Each number is 50 + 15 x the weight over its row's rms, rounded and kept within 0 to 99. Layers, rows and columns count from 0. The size before them is the row's rms in percent of the matrix's.

# q: layer 5 attention query, 96x96, rms 0.0851, rows 0-36, columns 0-47
# k: layer 5 attention key, 96x96, rms 0.0853, rows 0-36, columns 0-47
# v: layer 5 attention value, 96x96, rms 0.0731, rows 0-31, columns 0-47
# o: layer 5 attention output (transposed), 96x96, rms 0.0785, rows 0-31, columns 0-47
q0 100:56 56 56 31 67 39 39 35 49 44 69 62 17 61 41 29 38 52 39 55 39 49 38 50 48 58 57 85 57 67 56 36 54 50 59 69 43 46 91 25 55 53 44 21 54 61 55 33
k0 077:34 42 38 61 41 61 33 49 70 47 50 55 93 29 69 39 53 42 50 56 42 43 37 11 46 23 73 34 60 28 63 84 36 37 47 34 80 40 37 53 32 47 31 61 67 58 58 61
q1 086:68 47 52 53 85 52 61 50 33 85 27 42 29 46 42 48 55 46 46 44 40 56 65 58 45 66 49 91 22 49 47 31 56 72 76 57 38 29 52 41 44 65 51 24 04 60 50 43
k1 102:31 49 48 25 44 39 64 55 56 64 53 19 23 75 24 48 34 62 60 71 40 55 51 42 68 70 35 48 51 56 52 32 60 36 66 66 51 48 70 40 63 35 75 38 70 59 50 71
q2 100:28 65 82 54 36 44 44 53 42 41 78 54 58 65 45 74 39 40 47 45 72 37 30 60 57 37 65 18 88 54 50 49 49 29 34 62 62 53 75 38 55 42 47 49 52 36 48 47
k2 081:73 32 47 38 33 58 27 64 49 66 24 47 81 37 58 65 48 57 64 28 58 75 77 64 48 15 80 66 29 37 67 37 47 72 32 39 38 46 39 83 46 58 58 63 50 52 52 52
q3 086:57 38 58 47 61 30 43 43 36 30 56 35 16 47 31 59 44 67 43 54 39 60 45 38 64 62 42 74 44 47 28 25 36 72 74 72 64 50 69 33 54 57 64 24 44 55 49 67
k3 089:38 56 64 41 52 32 72 54 33 70 69 45 43 33 49 27 24 35 42 72 56 35 51 54 53 77 56 63 46 38 45 78 64 34 60 62 45 53 53 41 48 44 62 28 86 53 54 34
q4 093:36 47 25 35 53 48 28 56 74 69 42 50 52 55 43 00 58 66 61 51 49 38 54 65 23 44 48 59 73 73 67 46 34 36 43 32 31 44 52 54 61 29 46 62 70 52 31 35
k4 100:37 50 56 62 61 63 25 41 80 48 75 63 84 58 40 56 40 75 60 37 64 64 58 66 78 52 65 38 62 42 46 55 50 44 47 40 44 62 58 65 42 40 32 43 24 33 41 49
q5 093:62 43 42 45 57 60 47 71 51 47 49 45 79 64 57 84 59 47 33 52 51 46 66 37 32 46 50 29 81 43 72 60 33 50 38 48 40 41 27 42 67 29 44 91 49 46 45 42
k5 088:58 47 43 44 53 27 44 44 65 74 30 43 53 50 46 55 56 56 48 28 47 68 56 63 46 23 54 56 57 54 59 29 50 50 41 21 45 59 53 77 48 50 67 82 52 41 60 78
q6 088:50 81 34 47 69 64 40 65 56 39 28 44 57 66 39 62 53 62 52 38 52 37 49 70 21 48 52 20 63 46 67 64 39 48 40 34 42 61 28 69 55 11 17 68 58 28 61 48
k6 086:52 69 49 44 59 55 46 40 62 68 40 47 62 42 36 46 52 72 57 45 57 66 64 47 51 34 33 26 59 61 60 26 38 34 47 07 52 60 21 58 46 43 70 61 44 20 47 64
q7 109:54 59 52 33 42 59 49 61 54 25 52 34 68 39 58 62 53 30 56 58 55 57 38 15 60 55 44 23 23 34 18 51 75 59 51 53 66 70 46 68 48 58 52 43 48 49 62 60
k7 113:49 34 26 55 46 56 62 30 29 25 31 75 26 53 60 48 59 54 49 60 55 29 63 35 24 57 70 31 44 78 64 62 40 30 34 74 55 42 29 45 55 55 22 43 55 61 40 33
q8 106:30 67 47 72 71 44 58 59 50 57 93 58 79 51 51 62 57 53 51 52 57 47 70 53 54 44 43 48 73 50 33 49 55 24 00 34 43 39 52 66 57 54 53 61 28 24 41 31
k8 081:54 76 81 39 25 78 59 48 46 36 40 60 35 44 25 20 69 81 59 57 37 19 42 40 57 67 43 46 54 53 47 50 58 33 82 60 37 69 55 47 32 54 52 31 57 41 70 49
q9 087:39 41 43 68 44 59 60 16 44 40 42 36 52 52 61 60 41 09 50 64 45 44 55 13 38 63 38 50 41 53 28 43 80 72 70 73 53 51 62 45 44 66 50 41 60 55 61 63
k9 103:51 32 56 56 48 36 50 54 24 55 63 56 41 55 58 32 35 34 36 59 45 43 51 40 49 55 51 61 45 26 43 73 51 64 54 77 53 46 71 42 53 61 26 29 48 78 48 42
q10 090:34 55 27 78 58 50 29 55 33 48 59 67 62 14 48 43 51 64 29 49 54 45 52 64 45 52 32 66 70 47 56 69 29 54 36 41 70 70 44 42 78 54 60 69 64 50 59 40
k10 069:58 52 54 49 49 64 62 31 46 48 34 42 55 57 42 49 55 38 65 44 21 43 64 57 36 46 48 10 60 45 61 21 48 55 86 28 48 63 33 60 76 55 73 70 56 35 51 67
q11 085:49 39 23 32 39 64 56 42 44 28 23 43 62 51 58 62 59 32 43 56 82 54 51 33 33 26 63 28 38 38 55 54 48 31 57 55 63 30 44 52 32 63 56 43 47 59 52 75
k11 121:40 39 64 67 27 50 47 41 58 64 62 54 32 16 63 52 44 16 33 59 37 55 53 44 49 69 65 66 53 41 37 54 58 51 55 82 67 53 41 58 70 54 36 33 43 80 52 03
q12 057:23 67 45 53 93 42 09 40 50 51 64 70 38 46 64 34 38 37 56 55 66 36 50 75 43 55 41 38 38 47 70 38 50 52 72 42 53 31 67 27 75 50 54 56 36 35 56 34
k12 248:67 62 43 51 50 68 47 66 65 59 44 48 76 54 46 55 51 59 35 25 60 64 48 69 49 15 53 35 63 47 61 44 59 48 35 17 43 59 26 74 40 34 55 72 41 23 54 68
q13 164:55 65 27 57 53 64 39 67 64 46 40 51 65 58 53 52 66 54 41 19 55 61 65 63 34 34 63 17 64 48 65 52 20 34 46 20 43 57 24 64 58 30 50 72 56 26 50 49
k13 056:29 78 64 39 54 49 47 44 33 33 64 36 41 50 38 54 34 79 71 66 54 19 66 59 45 93 32 39 34 59 26 26 32 45 73 44 52 47 59 44 29 63 64 25 45 39 45 62
q14 087:62 31 34 50 72 43 48 59 55 59 43 73 65 59 23 39 49 65 35 41 52 70 53 65 76 39 64 80 64 52 53 38 60 66 36 34 58 70 51 48 58 44 48 31 36 44 61 43
k14 090:34 56 35 21 21 63 36 62 64 21 67 24 54 60 69 45 51 27 52 77 33 36 40 45 66 33 35 49 59 50 47 62 58 58 80 49 47 62 66 49 18 60 74 50 73 57 18 48
q15 108:39 47 51 62 39 24 59 58 57 55 41 67 39 62 47 46 54 57 58 48 73 40 24 48 46 43 57 29 62 71 54 25 45 21 42 33 32 80 42 51 47 51 63 57 58 42 28 55
k15 108:56 71 42 28 31 40 66 42 36 38 41 41 99 32 57 37 55 69 34 66 32 57 63 41 55 46 65 59 26 35 40 70 71 34 65 45 31 57 75 36 65 62 27 39 34 56 31 58
q16 107:48 74 44 61 59 43 57 40 64 44 88 32 54 42 35 66 47 50 51 35 29 37 58 46 48 41 57 45 53 51 34 54 60 62 55 54 23 63 66 51 51 65 31 38 63 46 58 37
k16 103:64 52 58 30 52 49 52 48 43 57 53 56 44 53 46 43 45 44 46 57 50 72 39 62 47 47 59 52 19 03 18 50 66 61 40 68 74 50 60 83 09 48 44 61 52 29 55 55
q17 096:46 41 60 32 47 79 53 45 35 70 46 48 47 21 47 55 69 44 62 64 48 32 94 80 17 53 59 17 52 36 52 29 57 62 53 27 64 35 20 69 66 54 49 38 46 46 47 24
k17 094:62 46 21 61 19 66 37 65 48 05 32 67 42 51 49 15 68 42 28 57 26 45 50 38 46 67 45 77 43 54 68 60 32 34 47 70 20 50 51 40 51 58 53 42 45 45 67 57
q18 104:69 57 39 34 70 64 82 29 66 53 23 49 37 49 63 46 59 38 41 54 38 42 73 23 49 54 54 54 53 49 38 42 85 54 61 49 55 28 41 21 76 62 84 47 44 51 64 55
k18 101:55 41 55 63 43 40 49 66 51 37 50 41 73 52 73 21 49 34 43 37 48 62 58 63 40 31 44 24 27 62 75 29 14 57 32 19 56 71 28 63 32 45 36 99 50 71 64 62
q19 095:70 58 64 63 77 57 66 49 53 64 61 51 46 64 59 67 30 15 42 33 65 52 54 53 45 52 38 72 58 37 62 45 58 64 25 57 62 37 62 30 47 52 68 43 47 55 18 75
k19 098:55 66 51 70 68 33 34 50 38 64 69 61 49 70 55 54 45 78 53 31 81 73 19 45 59 54 64 35 60 37 25 45 30 41 21 56 41 62 42 72 45 32 69 64 48 44 77 16
q20 100:47 72 54 38 61 45 40 57 35 65 15 55 51 54 41 68 79 73 57 46 25 62 69 34 46 53 48 45 49 48 28 71 33 40 55 48 61 39 11 56 38 40 42 52 62 48 58 53
k20 102:61 40 21 30 33 75 52 49 50 32 44 48 62 47 50 52 67 44 37 58 63 47 44 34 40 57 50 42 24 33 53 36 38 58 38 45 26 63 64 59 20 62 17 49 85 46 41 75
q21 099:58 64 50 60 21 43 26 37 47 46 30 70 69 64 61 60 51 52 67 55 47 68 69 54 38 42 19 42 53 36 52 48 68 33 58 50 33 66 55 59 60 69 27 58 92 59 56 37
k21 104:45 54 32 38 52 62 68 46 61 35 49 48 49 45 32 50 45 68 61 48 78 28 46 28 52 63 64 25 38 62 60 52 67 40 62 71 16 35 41 44 52 49 58 63 19 53 40 66
q22 118:44 56 41 42 20 55 60 42 42 63 34 71 71 61 62 52 51 16 58 52 55 67 38 22 63 36 64 54 37 51 46 61 56 56 63 66 70 29 51 57 26 57 48 40 57 54 68 50
k22 116:64 50 62 85 53 73 27 52 45 58 61 56 29 22 54 65 49 56 52 32 73 55 66 50 70 73 32 31 69 34 51 27 63 46 53 55 35 33 34 49 37 37 48 45 16 51 44 43
q23 108:54 40 40 45 58 41 75 51 74 58 82 34 41 61 65 52 61 26 64 43 36 73 79 20 56 44 31 36 46 20 39 58 64 43 38 60 52 57 50 53 86 51 50 64 10 47 31 45
k23 102:41 58 68 40 80 42 55 60 60 61 42 61 28 33 45 16 31 57 32 30 55 46 40 55 52 37 42 59 49 63 63 40 32 61 64 42 51 60 48 35 44 45 28 37 58 65 69 29
q24 103:48 32 70 70 55 59 47 41 65 21 63 39 60 31 72 49 48 51 52 40 60 48 15 51 52 58 72 27 67 44 29 37 65 38 36 58 38 28 49 47 49 63 81 53 32 42 57 56
k24 104:32 67 63 74 61 59 67 55 43 33 37 47 30 40 57 30 53 56 41 67 46 54 65 34 44 52 59 70 43 61 53 72 25 70 48 52 65 57 59 46 35 37 54 27 19 45 38 36
q25 095:80 53 76 75 44 55 38 56 29 80 36 40 85 35 42 51 58 47 63 73 57 73 55 25 67 50 54 58 31 33 44 48 47 63 65 64 45 54 39 60 70 66 59 26 29 62 43 53
k25 098:64 39 43 25 37 61 67 64 58 40 61 65 39 50 53 72 55 50 44 47 49 76 50 29 52 59 58 35 86 62 45 42 39 29 58 44 63 35 59 49 23 47 82 67 41 53 83 17
q26 101:52 80 63 59 56 50 29 47 58 62 65 21 41 37 34 56 62 45 48 36 50 70 47 47 39 55 17 68 50 41 50 71 71 36 31 66 54 51 44 66 66 36 23 55 23 11 52 34
k26 107:52 58 49 44 67 69 48 47 50 55 49 68 46 45 52 70 39 77 47 50 56 77 43 39 56 61 45 61 54 32 47 48 34 55 53 40 54 75 48 66 28 36 36 36 66 56 68 28
q27 098:56 37 68 44 50 52 46 50 60 42 59 32 41 33 36 89 57 71 41 35 55 60 45 54 83 31 41 77 25 53 34 35 58 54 21 43 42 52 58 38 79 63 84 58 60 58 48 63
k27 094:53 63 40 59 57 04 64 45 35 48 55 55 56 45 49 36 36 28 68 74 66 39 39 46 05 85 53 20 64 53 49 51 54 59 59 81 45 67 50 56 42 32 53 53 32 49 52 66
q28 093:58 47 42 61 46 43 56 72 22 10 64 39 65 28 58 80 91 24 46 44 54 28 36 26 81 40 54 36 26 71 57 23 42 53 38 31 52 77 45 41 38 56 81 39 49 57 52 61
k28 091:46 67 57 43 76 57 38 49 43 31 44 27 53 46 67 30 66 69 30 44 41 41 42 44 48 27 57 41 79 36 41 50 24 68 42 34 42 37 38 54 56 42 56 30 38 54 53 81
q29 101:32 41 41 39 41 87 36 38 51 49 27 46 62 43 50 31 27 35 63 54 56 44 30 52 33 58 56 62 52 57 54 25 56 29 48 38 81 45 39 64 40 62 73 72 62 41 53 77
k29 103:61 39 39 58 24 71 61 40 36 39 43 67 57 47 67 45 66 50 15 41 37 50 64 35 51 61 65 64 44 46 34 82 33 63 52 52 56 58 38 66 45 29 22 34 19 49 29 39
q30 107:60 66 55 18 16 69 37 73 42 48 42 39 47 48 25 65 41 37 39 66 41 24 65 82 53 45 24 37 52 72 69 52 34 62 60 60 57 56 54 50 74 33 67 31 81 61 15 38
k30 102:42 25 30 71 63 41 35 37 34 58 53 98 66 58 58 64 58 48 46 27 49 67 65 35 28 48 76 49 67 34 65 46 63 54 26 27 33 35 46 28 49 73 38 72 51 59 60 44
q31 098:50 70 66 47 48 30 63 59 59 36 47 33 53 68 57 64 68 81 55 46 42 63 45 61 60 45 53 65 45 66 56 56 60 44 48 38 42 39 61 51 55 69 46 49 34 23 33 49
k31 097:38 61 61 36 53 54 64 45 72 52 53 48 60 43 52 74 59 44 52 50 68 52 36 36 38 71 56 45 34 59 56 70 59 54 65 56 21 38 68 33 50 60 34 42 50 58 52 70
v0 108:54 46 51 60 44 53 59 49 67 56 46 68 27 98 58 36 52 53 37 38 59 46 64 45 78 62 21 38 52 54 57 44 20 46 63 51 78 48 46 40 00 44 40 52 17 23 65 67
o0 108:46 40 45 59 69 41 77 36 55 41 32 28 47 53 62 66 67 74 41 54 49 38 33 42 58 56 40 40 56 48 55 51 41 67 64 44 80 35 20 50 28 41 57 70 25 82 61 62
v1 105:54 44 39 59 75 45 71 52 51 74 31 20 27 46 53 37 37 58 36 58 52 28 69 59 67 34 50 38 71 53 64 35 28 45 54 53 48 40 41 55 23 42 33 53 41 53 24 83
o1 098:81 22 36 43 63 31 60 54 47 32 38 38 43 56 76 60 63 78 51 38 52 56 72 68 53 58 43 42 57 64 52 69 26 26 52 33 59 50 74 45 61 16 55 50 40 43 48 55
v2 116:26 51 44 63 70 40 99 45 31 60 52 71 43 74 70 64 51 27 46 51 62 61 44 47 37 50 62 47 37 40 33 67 44 42 25 44 65 16 35 57 34 68 79 43 70 31 43 68
o2 112:37 59 24 67 64 64 55 56 55 57 72 67 60 33 42 42 47 26 30 37 49 31 70 60 49 50 51 86 45 42 38 60 73 35 40 56 56 33 23 23 74 64 53 58 29 62 55 41
v3 125:35 54 62 72 49 55 46 48 72 33 63 54 43 61 25 47 47 63 67 52 41 43 63 51 50 42 19 26 79 69 54 38 38 27 77 40 61 50 40 30 86 74 32 29 39 24 65 44
o3 123:75 84 44 43 72 39 75 44 32 27 60 27 70 55 44 62 68 40 38 53 46 36 79 34 39 51 40 33 42 55 26 60 69 70 57 50 46 51 25 47 59 42 49 45 43 26 64 75
v4 097:63 54 54 65 54 66 25 71 60 29 47 29 52 51 73 69 04 40 52 55 59 39 54 60 28 60 60 28 78 31 64 44 58 68 62 43 87 65 74 08 84 45 42 44 58 62 58 56
o4 096:51 54 70 52 39 51 62 61 48 39 36 47 37 40 58 47 22 41 24 75 67 48 63 82 31 76 64 48 62 69 70 21 33 71 54 30 47 43 24 30 62 31 73 64 81 27 50 45
v5 094:46 38 61 58 40 69 50 80 47 45 24 46 68 62 63 50 40 56 47 71 76 40 58 55 38 61 20 44 63 92 54 45 29 51 59 47 78 57 57 71 40 20 49 40 69 51 55 52
o5 100:83 62 70 60 46 40 63 74 54 41 33 37 47 69 35 44 51 39 72 75 41 48 46 34 52 54 35 26 42 55 65 57 29 73 56 54 64 53 38 41 30 28 38 13 49 11 54 51
v6 108:62 24 30 62 28 54 49 30 40 60 22 52 55 37 79 54 50 35 41 53 66 36 89 28 65 49 72 71 32 58 76 51 79 63 45 50 60 35 49 49 33 36 51 50 32 69 35 52
o6 099:59 34 52 46 41 30 50 55 52 45 84 72 51 77 35 28 60 53 26 26 38 61 42 72 85 39 58 62 57 70 36 56 31 67 21 45 48 42 75 59 45 45 42 38 49 47 52 48
v7 093:41 72 45 34 58 52 40 68 63 50 39 38 40 20 54 51 55 49 53 53 34 21 76 59 66 54 51 55 61 59 43 59 47 69 68 58 79 55 35 58 71 58 56 45 70 44 35 53
o7 093:59 48 46 55 39 66 33 21 53 38 24 67 60 59 65 66 58 35 31 55 70 38 25 48 29 76 43 58 46 46 49 67 48 72 53 33 61 60 47 17 61 54 81 45 47 55 43 38
v8 098:63 48 49 73 33 52 28 25 72 78 35 63 43 52 81 37 47 46 61 26 65 64 34 48 51 74 86 61 75 73 51 26 32 39 48 52 57 62 50 73 44 44 72 45 37 36 45 58
o8 099:45 66 46 57 17 82 43 24 62 34 59 68 67 62 45 33 43 31 37 47 69 73 41 44 55 61 91 52 54 53 39 31 66 44 55 58 49 60 59 81 41 39 53 40 43 63 42 41
v9 098:32 35 58 64 65 43 34 56 61 69 39 33 66 47 65 47 24 49 32 61 03 36 59 44 41 52 47 44 51 74 28 80 55 61 41 48 46 36 42 51 42 42 61 33 32 33 38 58
o9 098:65 48 40 62 72 45 63 46 21 34 59 55 25 23 32 40 70 63 68 15 60 67 54 30 68 49 50 47 34 44 64 74 34 44 38 61 54 41 63 52 50 30 50 45 39 35 54 64
v10 098:39 50 40 43 76 45 43 54 60 51 74 44 65 30 47 30 72 68 59 49 35 28 62 51 57 24 66 45 33 58 40 97 52 47 30 43 51 60 65 40 27 38 33 39 86 62 29 30
o10 098:32 40 65 36 82 32 42 33 51 59 56 50 38 45 61 59 59 77 49 52 65 47 46 55 46 33 31 32 23 38 68 76 38 55 41 46 44 78 52 53 58 50 26 24 40 62 56 43
v11 094:66 30 72 66 61 34 23 51 21 65 51 54 57 70 39 29 66 24 52 67 32 35 57 27 69 45 57 85 77 42 59 53 46 52 23 42 60 63 37 71 61 46 47 78 70 57 71 72
o11 098:67 28 64 73 49 48 59 52 54 74 37 61 38 48 54 19 54 40 29 39 52 58 25 41 57 22 54 54 28 48 43 50 34 20 34 66 56 62 77 62 53 74 54 66 23 41 53 38
v12 108:65 59 57 08 45 53 79 65 69 66 72 48 43 46 54 44 46 39 53 79 47 22 26 36 47 74 23 49 40 39 34 29 46 62 49 48 56 60 43 45 53 52 51 80 76 25 61 66
o12 110:79 42 44 38 45 86 46 57 39 55 09 46 46 50 74 46 59 40 44 78 49 44 54 18 45 54 40 23 52 60 74 40 33 56 50 65 33 60 39 36 53 63 43 58 38 69 25 72
v13 104:36 33 42 43 54 59 34 45 45 70 66 43 43 77 22 52 57 48 53 54 47 32 67 44 66 66 32 36 47 13 49 60 29 77 65 51 60 18 47 65 62 46 21 62 75 36 50 75
o13 112:89 40 58 65 69 34 32 64 45 60 20 54 48 49 36 57 59 70 56 51 61 40 34 41 61 49 24 56 54 35 49 52 41 63 40 60 50 63 89 27 44 58 33 51 38 26 61 81
v14 090:71 42 46 39 45 56 57 53 62 58 40 44 40 24 63 49 60 57 62 46 66 77 30 87 46 73 38 49 48 62 40 35 33 51 60 44 54 57 64 44 32 40 37 42 38 48 53 35
o14 099:62 44 66 59 47 69 51 62 49 53 24 34 70 74 63 64 56 71 84 71 59 59 48 50 40 78 37 41 77 45 56 29 48 62 48 58 42 58 63 57 35 35 66 60 70 58 40 52
v15 113:63 65 17 04 65 48 34 33 43 60 42 46 56 42 48 75 43 30 70 47 46 61 54 53 32 61 73 60 25 51 55 50 84 54 71 59 31 63 60 56 56 56 32 26 57 57 56 40
o15 121:42 45 20 49 42 66 14 27 55 48 61 69 54 73 48 44 37 48 53 41 50 72 48 75 24 61 65 68 58 34 60 39 63 55 65 68 58 42 68 67 51 65 53 58 77 77 29 33
v16 102:70 32 51 51 59 18 40 67 48 72 58 57 75 66 70 50 73 65 78 57 33 52 34 41 67 23 51 42 46 41 32 60 42 35 30 47 16 17 57 66 52 63 32 45 77 52 67 66
o16 106:56 44 50 70 69 42 37 31 56 51 40 46 63 59 74 27 43 48 58 45 74 44 43 35 51 12 61 52 24 30 36 34 67 36 31 75 31 46 51 65 62 49 45 60 38 71 41 40
v17 106:72 39 44 49 75 42 58 39 39 66 44 72 39 69 69 36 44 60 64 39 39 61 57 43 79 50 45 76 45 26 31 23 11 68 30 39 48 60 56 42 47 36 53 48 21 44 56 52
o17 111:22 45 54 87 44 41 38 18 54 44 54 39 39 60 63 50 59 62 48 52 52 65 59 64 63 44 41 49 35 54 53 38 49 37 27 25 62 62 61 75 55 72 61 86 61 80 51 72
v18 106:48 38 58 39 42 31 76 43 52 34 44 88 43 44 27 29 69 48 43 40 53 39 84 25 46 60 41 53 38 59 57 42 63 42 43 41 59 53 51 37 73 56 50 71 31 46 36 72
o18 104:62 45 50 34 56 33 61 70 49 60 65 45 55 36 60 37 46 47 32 40 41 38 65 19 66 45 38 39 55 56 35 39 43 52 43 63 58 60 69 50 49 62 79 90 33 79 60 71
v19 102:51 62 65 59 63 58 48 30 78 61 50 71 56 42 49 65 36 59 24 51 38 42 53 18 24 54 14 57 75 65 41 55 50 41 62 53 39 21 49 58 34 76 38 78 68 38 78 58
o19 099:51 83 19 45 61 40 62 48 32 35 48 49 39 42 49 69 66 31 51 48 24 35 64 37 63 73 66 48 56 38 53 36 65 47 52 59 50 37 39 62 58 60 59 86 36 79 44 69
v20 111:72 46 60 46 33 42 37 53 75 45 48 48 66 80 56 64 46 52 63 58 49 38 20 32 65 35 27 26 57 66 57 20 29 29 63 61 75 76 38 43 75 50 64 58 41 40 14 30
o20 110:56 59 61 69 42 43 51 53 61 54 41 50 57 63 58 69 47 63 66 73 38 57 59 26 67 41 51 30 50 57 31 58 49 93 50 59 53 42 35 64 51 53 51 55 43 47 35 61
v21 119:34 55 44 36 47 67 57 55 48 48 68 79 50 56 09 74 51 82 39 73 72 45 35 23 20 58 79 29 68 48 54 58 39 10 71 53 61 61 48 36 61 55 56 37 43 51 50 35
o21 117:60 49 38 28 45 56 58 65 57 58 67 50 79 49 26 84 37 49 53 82 57 42 56 67 28 80 46 50 73 64 48 47 29 58 76 74 63 23 40 31 54 42 64 45 26 33 40 57
v22 100:65 59 44 48 36 59 57 79 55 41 47 62 36 56 40 37 44 57 45 69 24 24 35 57 57 54 43 76 43 22 45 44 46 73 93 59 59 60 40 23 51 53 23 53 24 52 55 27
o22 096:49 38 59 43 33 57 58 43 33 55 56 57 55 43 43 60 65 59 47 32 47 29 69 40 38 52 54 47 75 62 54 55 35 56 70 24 58 61 34 41 47 57 65 66 51 61 38 51
v23 105:50 48 54 28 50 31 31 52 35 37 65 33 67 63 15 38 56 66 53 73 42 21 49 36 66 35 63 56 56 56 72 43 40 84 74 44 46 42 77 57 65 69 70 39 51 48 17 27
o23 104:59 44 65 87 32 40 59 36 53 40 53 60 32 48 58 36 60 51 61 48 69 60 47 70 61 33 34 55 56 42 37 64 45 78 61 49 54 55 75 50 54 56 41 41 65 38 56 55
v24 103:60 18 69 66 47 59 54 32 55 78 37 12 81 41 67 88 42 44 70 53 26 64 21 40 48 67 25 53 74 50 59 13 66 57 40 61 65 59 46 40 65 70 44 54 40 43 60 56
o24 105:81 45 34 57 52 59 41 57 41 46 47 53 49 73 58 22 50 36 61 51 41 65 53 71 48 67 66 38 48 46 33 23 42 66 57 48 46 45 57 72 64 80 76 73 51 52 36 37
v25 114:43 52 48 52 63 47 00 47 87 56 61 34 44 33 28 42 49 45 58 28 60 52 35 74 32 45 53 25 71 62 57 57 47 27 66 43 37 77 45 56 66 65 38 60 50 58 80 55
o25 109:29 77 51 42 70 65 52 39 57 44 46 34 68 60 49 83 45 56 50 66 56 39 52 40 38 47 47 27 48 24 40 51 76 45 48 33 22 76 30 58 49 48 42 48 62 31 46 66
v26 110:51 65 60 34 41 46 55 59 42 29 30 38 67 16 87 55 45 30 73 60 23 42 34 79 56 56 54 56 47 23 42 49 65 65 32 52 52 47 43 39 58 53 92 41 60 46 22 72
o26 105:64 35 67 55 44 74 36 47 32 50 37 50 48 41 67 40 26 37 47 52 59 55 43 41 45 46 70 59 43 56 51 32 40 47 42 38 47 53 48 34 68 61 63 69 67 73 24 26
v27 097:53 44 53 54 33 51 73 34 43 50 37 54 60 17 69 45 54 56 34 65 57 38 61 69 82 44 70 65 26 42 50 52 67 41 54 50 82 73 52 58 49 55 43 46 46 30 57 82
o27 104:47 60 60 46 43 35 36 27 43 43 72 58 50 49 60 43 76 20 34 82 60 28 39 47 61 58 60 21 33 48 44 45 46 56 39 28 23 40 65 60 24 63 49 37 35 55 64 59
v28 097:47 38 63 71 45 39 89 35 47 53 54 09 56 52 95 83 62 32 70 57 49 46 60 50 51 49 30 50 50 52 60 46 53 53 60 43 68 55 49 68 54 56 38 55 39 35 76 56
o28 100:81 81 50 78 69 44 39 70 59 45 38 69 49 52 73 40 66 40 54 59 64 49 48 42 44 58 53 45 41 41 44 63 54 52 33 57 31 31 56 28 68 57 43 45 35 17 74 56
v29 112:58 48 64 53 44 49 52 59 27 56 40 74 53 62 57 64 76 41 57 45 17 73 46 23 55 59 64 60 45 35 52 46 46 46 56 49 61 20 48 66 15 61 39 69 44 61 64 39
o29 114:66 38 66 83 45 54 61 34 71 66 42 66 72 69 77 44 41 48 51 47 57 54 24 43 62 54 69 96 44 50 32 46 53 48 50 70 54 43 50 53 39 55 56 81 36 66 26 28
v30 115:48 72 62 40 45 38 50 49 32 31 64 44 48 57 32 30 78 56 55 43 30 29 37 46 34 29 57 50 48 79 58 53 69 14 59 55 22 49 53 85 46 57 77 46 71 50 40 62
o30 114:49 89 62 66 48 57 50 24 53 45 63 37 74 39 55 57 56 46 45 58 57 47 41 12 38 30 47 58 39 47 35 84 74 30 54 68 26 65 72 72 45 53 35 45 54 24 59 50
v31 089:66 62 21 52 60 43 27 45 64 53 16 67 48 35 57 33 46 56 24 43 70 38 28 57 65 51 68 63 51 62 56 82 61 63 43 68 68 70 21 64 42 39 33 51 54 54 27 37
o31 090:09 35 56 53 47 50 62 40 53 41 55 68 51 55 34 45 42 71 43 50 34 54 67 61 62 27 52 64 64 33 64 71 41 46 58 41 54 58 42 68 44 74 56 40 50 83 30 31
q32 084:52 33 75 58 33 42 47 47 57 57 28 56 56 58 58 35 45 36 59 53 79 53 35 52 46 51 63 62 41 43 49 50 26 62 32 50 55 42 65 58 63 35 34 32 55 64 15 33
k32 076:41 57 54 32 48 79 50 55 45 28 26 52 39 64 52 46 49 66 48 52 44 42 18 43 60 53 60 55 39 61 43 46 36 51 33 22 84 55 49 61 41 39 89 53 61 61 55 31
q33 085:67 36 38 50 61 65 54 52 45 59 53 39 67 41 37 57 58 64 15 41 65 54 68 54 57 22 65 41 57 59 48 61 75 35 14 25 50 55 01 66 40 66 45 66 52 36 57 76
k33 085:37 60 73 59 78 51 44 46 57 72 81 56 44 20 36 44 38 40 68 62 40 40 57 76 35 56 31 62 79 55 26 53 41 68 65 78 39 48 83 32 38 34 40 49 41 52 51 32
q34 087:23 42 51 50 53 57 39 47 44 41 56 60 40 60 54 36 36 53 46 54 72 49 59 41 21 68 44 57 50 48 84 58 30 55 69 69 59 26 75 42 78 11 30 49 57 55 20 40
k34 098:41 61 55 51 82 37 69 48 30 74 58 53 28 29 35 39 38 29 72 53 39 45 32 65 20 74 49 61 62 49 32 56 30 59 56 72 61 68 74 27 36 50 40 43 51 52 54 24
q35 113:56 25 46 40 30 69 31 38 70 36 49 69 62 47 70 45 71 65 39 49 74 48 53 48 59 17 55 46 74 71 61 38 53 43 24 28 46 62 25 63 63 48 50 68 60 37 30 52
k35 100:45 54 53 32 74 49 38 44 60 59 59 38 49 51 57 42 25 51 61 53 47 64 70 67 28 62 54 83 61 29 45 73 71 60 59 63 27 37 51 20 41 60 29 47 45 51 60 67
q36 095:56 37 58 73 42 48 41 31 48 64 62 53 68 55 76 35 40 48 64 46 65 73 55 59 55 29 69 44 85 62 49 53 77 40 15 43 23 45 30 70 78 45 57 88 56 32 36 51
k36 102:71 42 41 59 13 53 54 50 66 47 31 53 62 57 63 41 65 73 50 35 47 45 45 58 74 24 64 34 17 72 63 28 42 40 21 29 59 55 40 69 42 54 73 54 59 41 41 60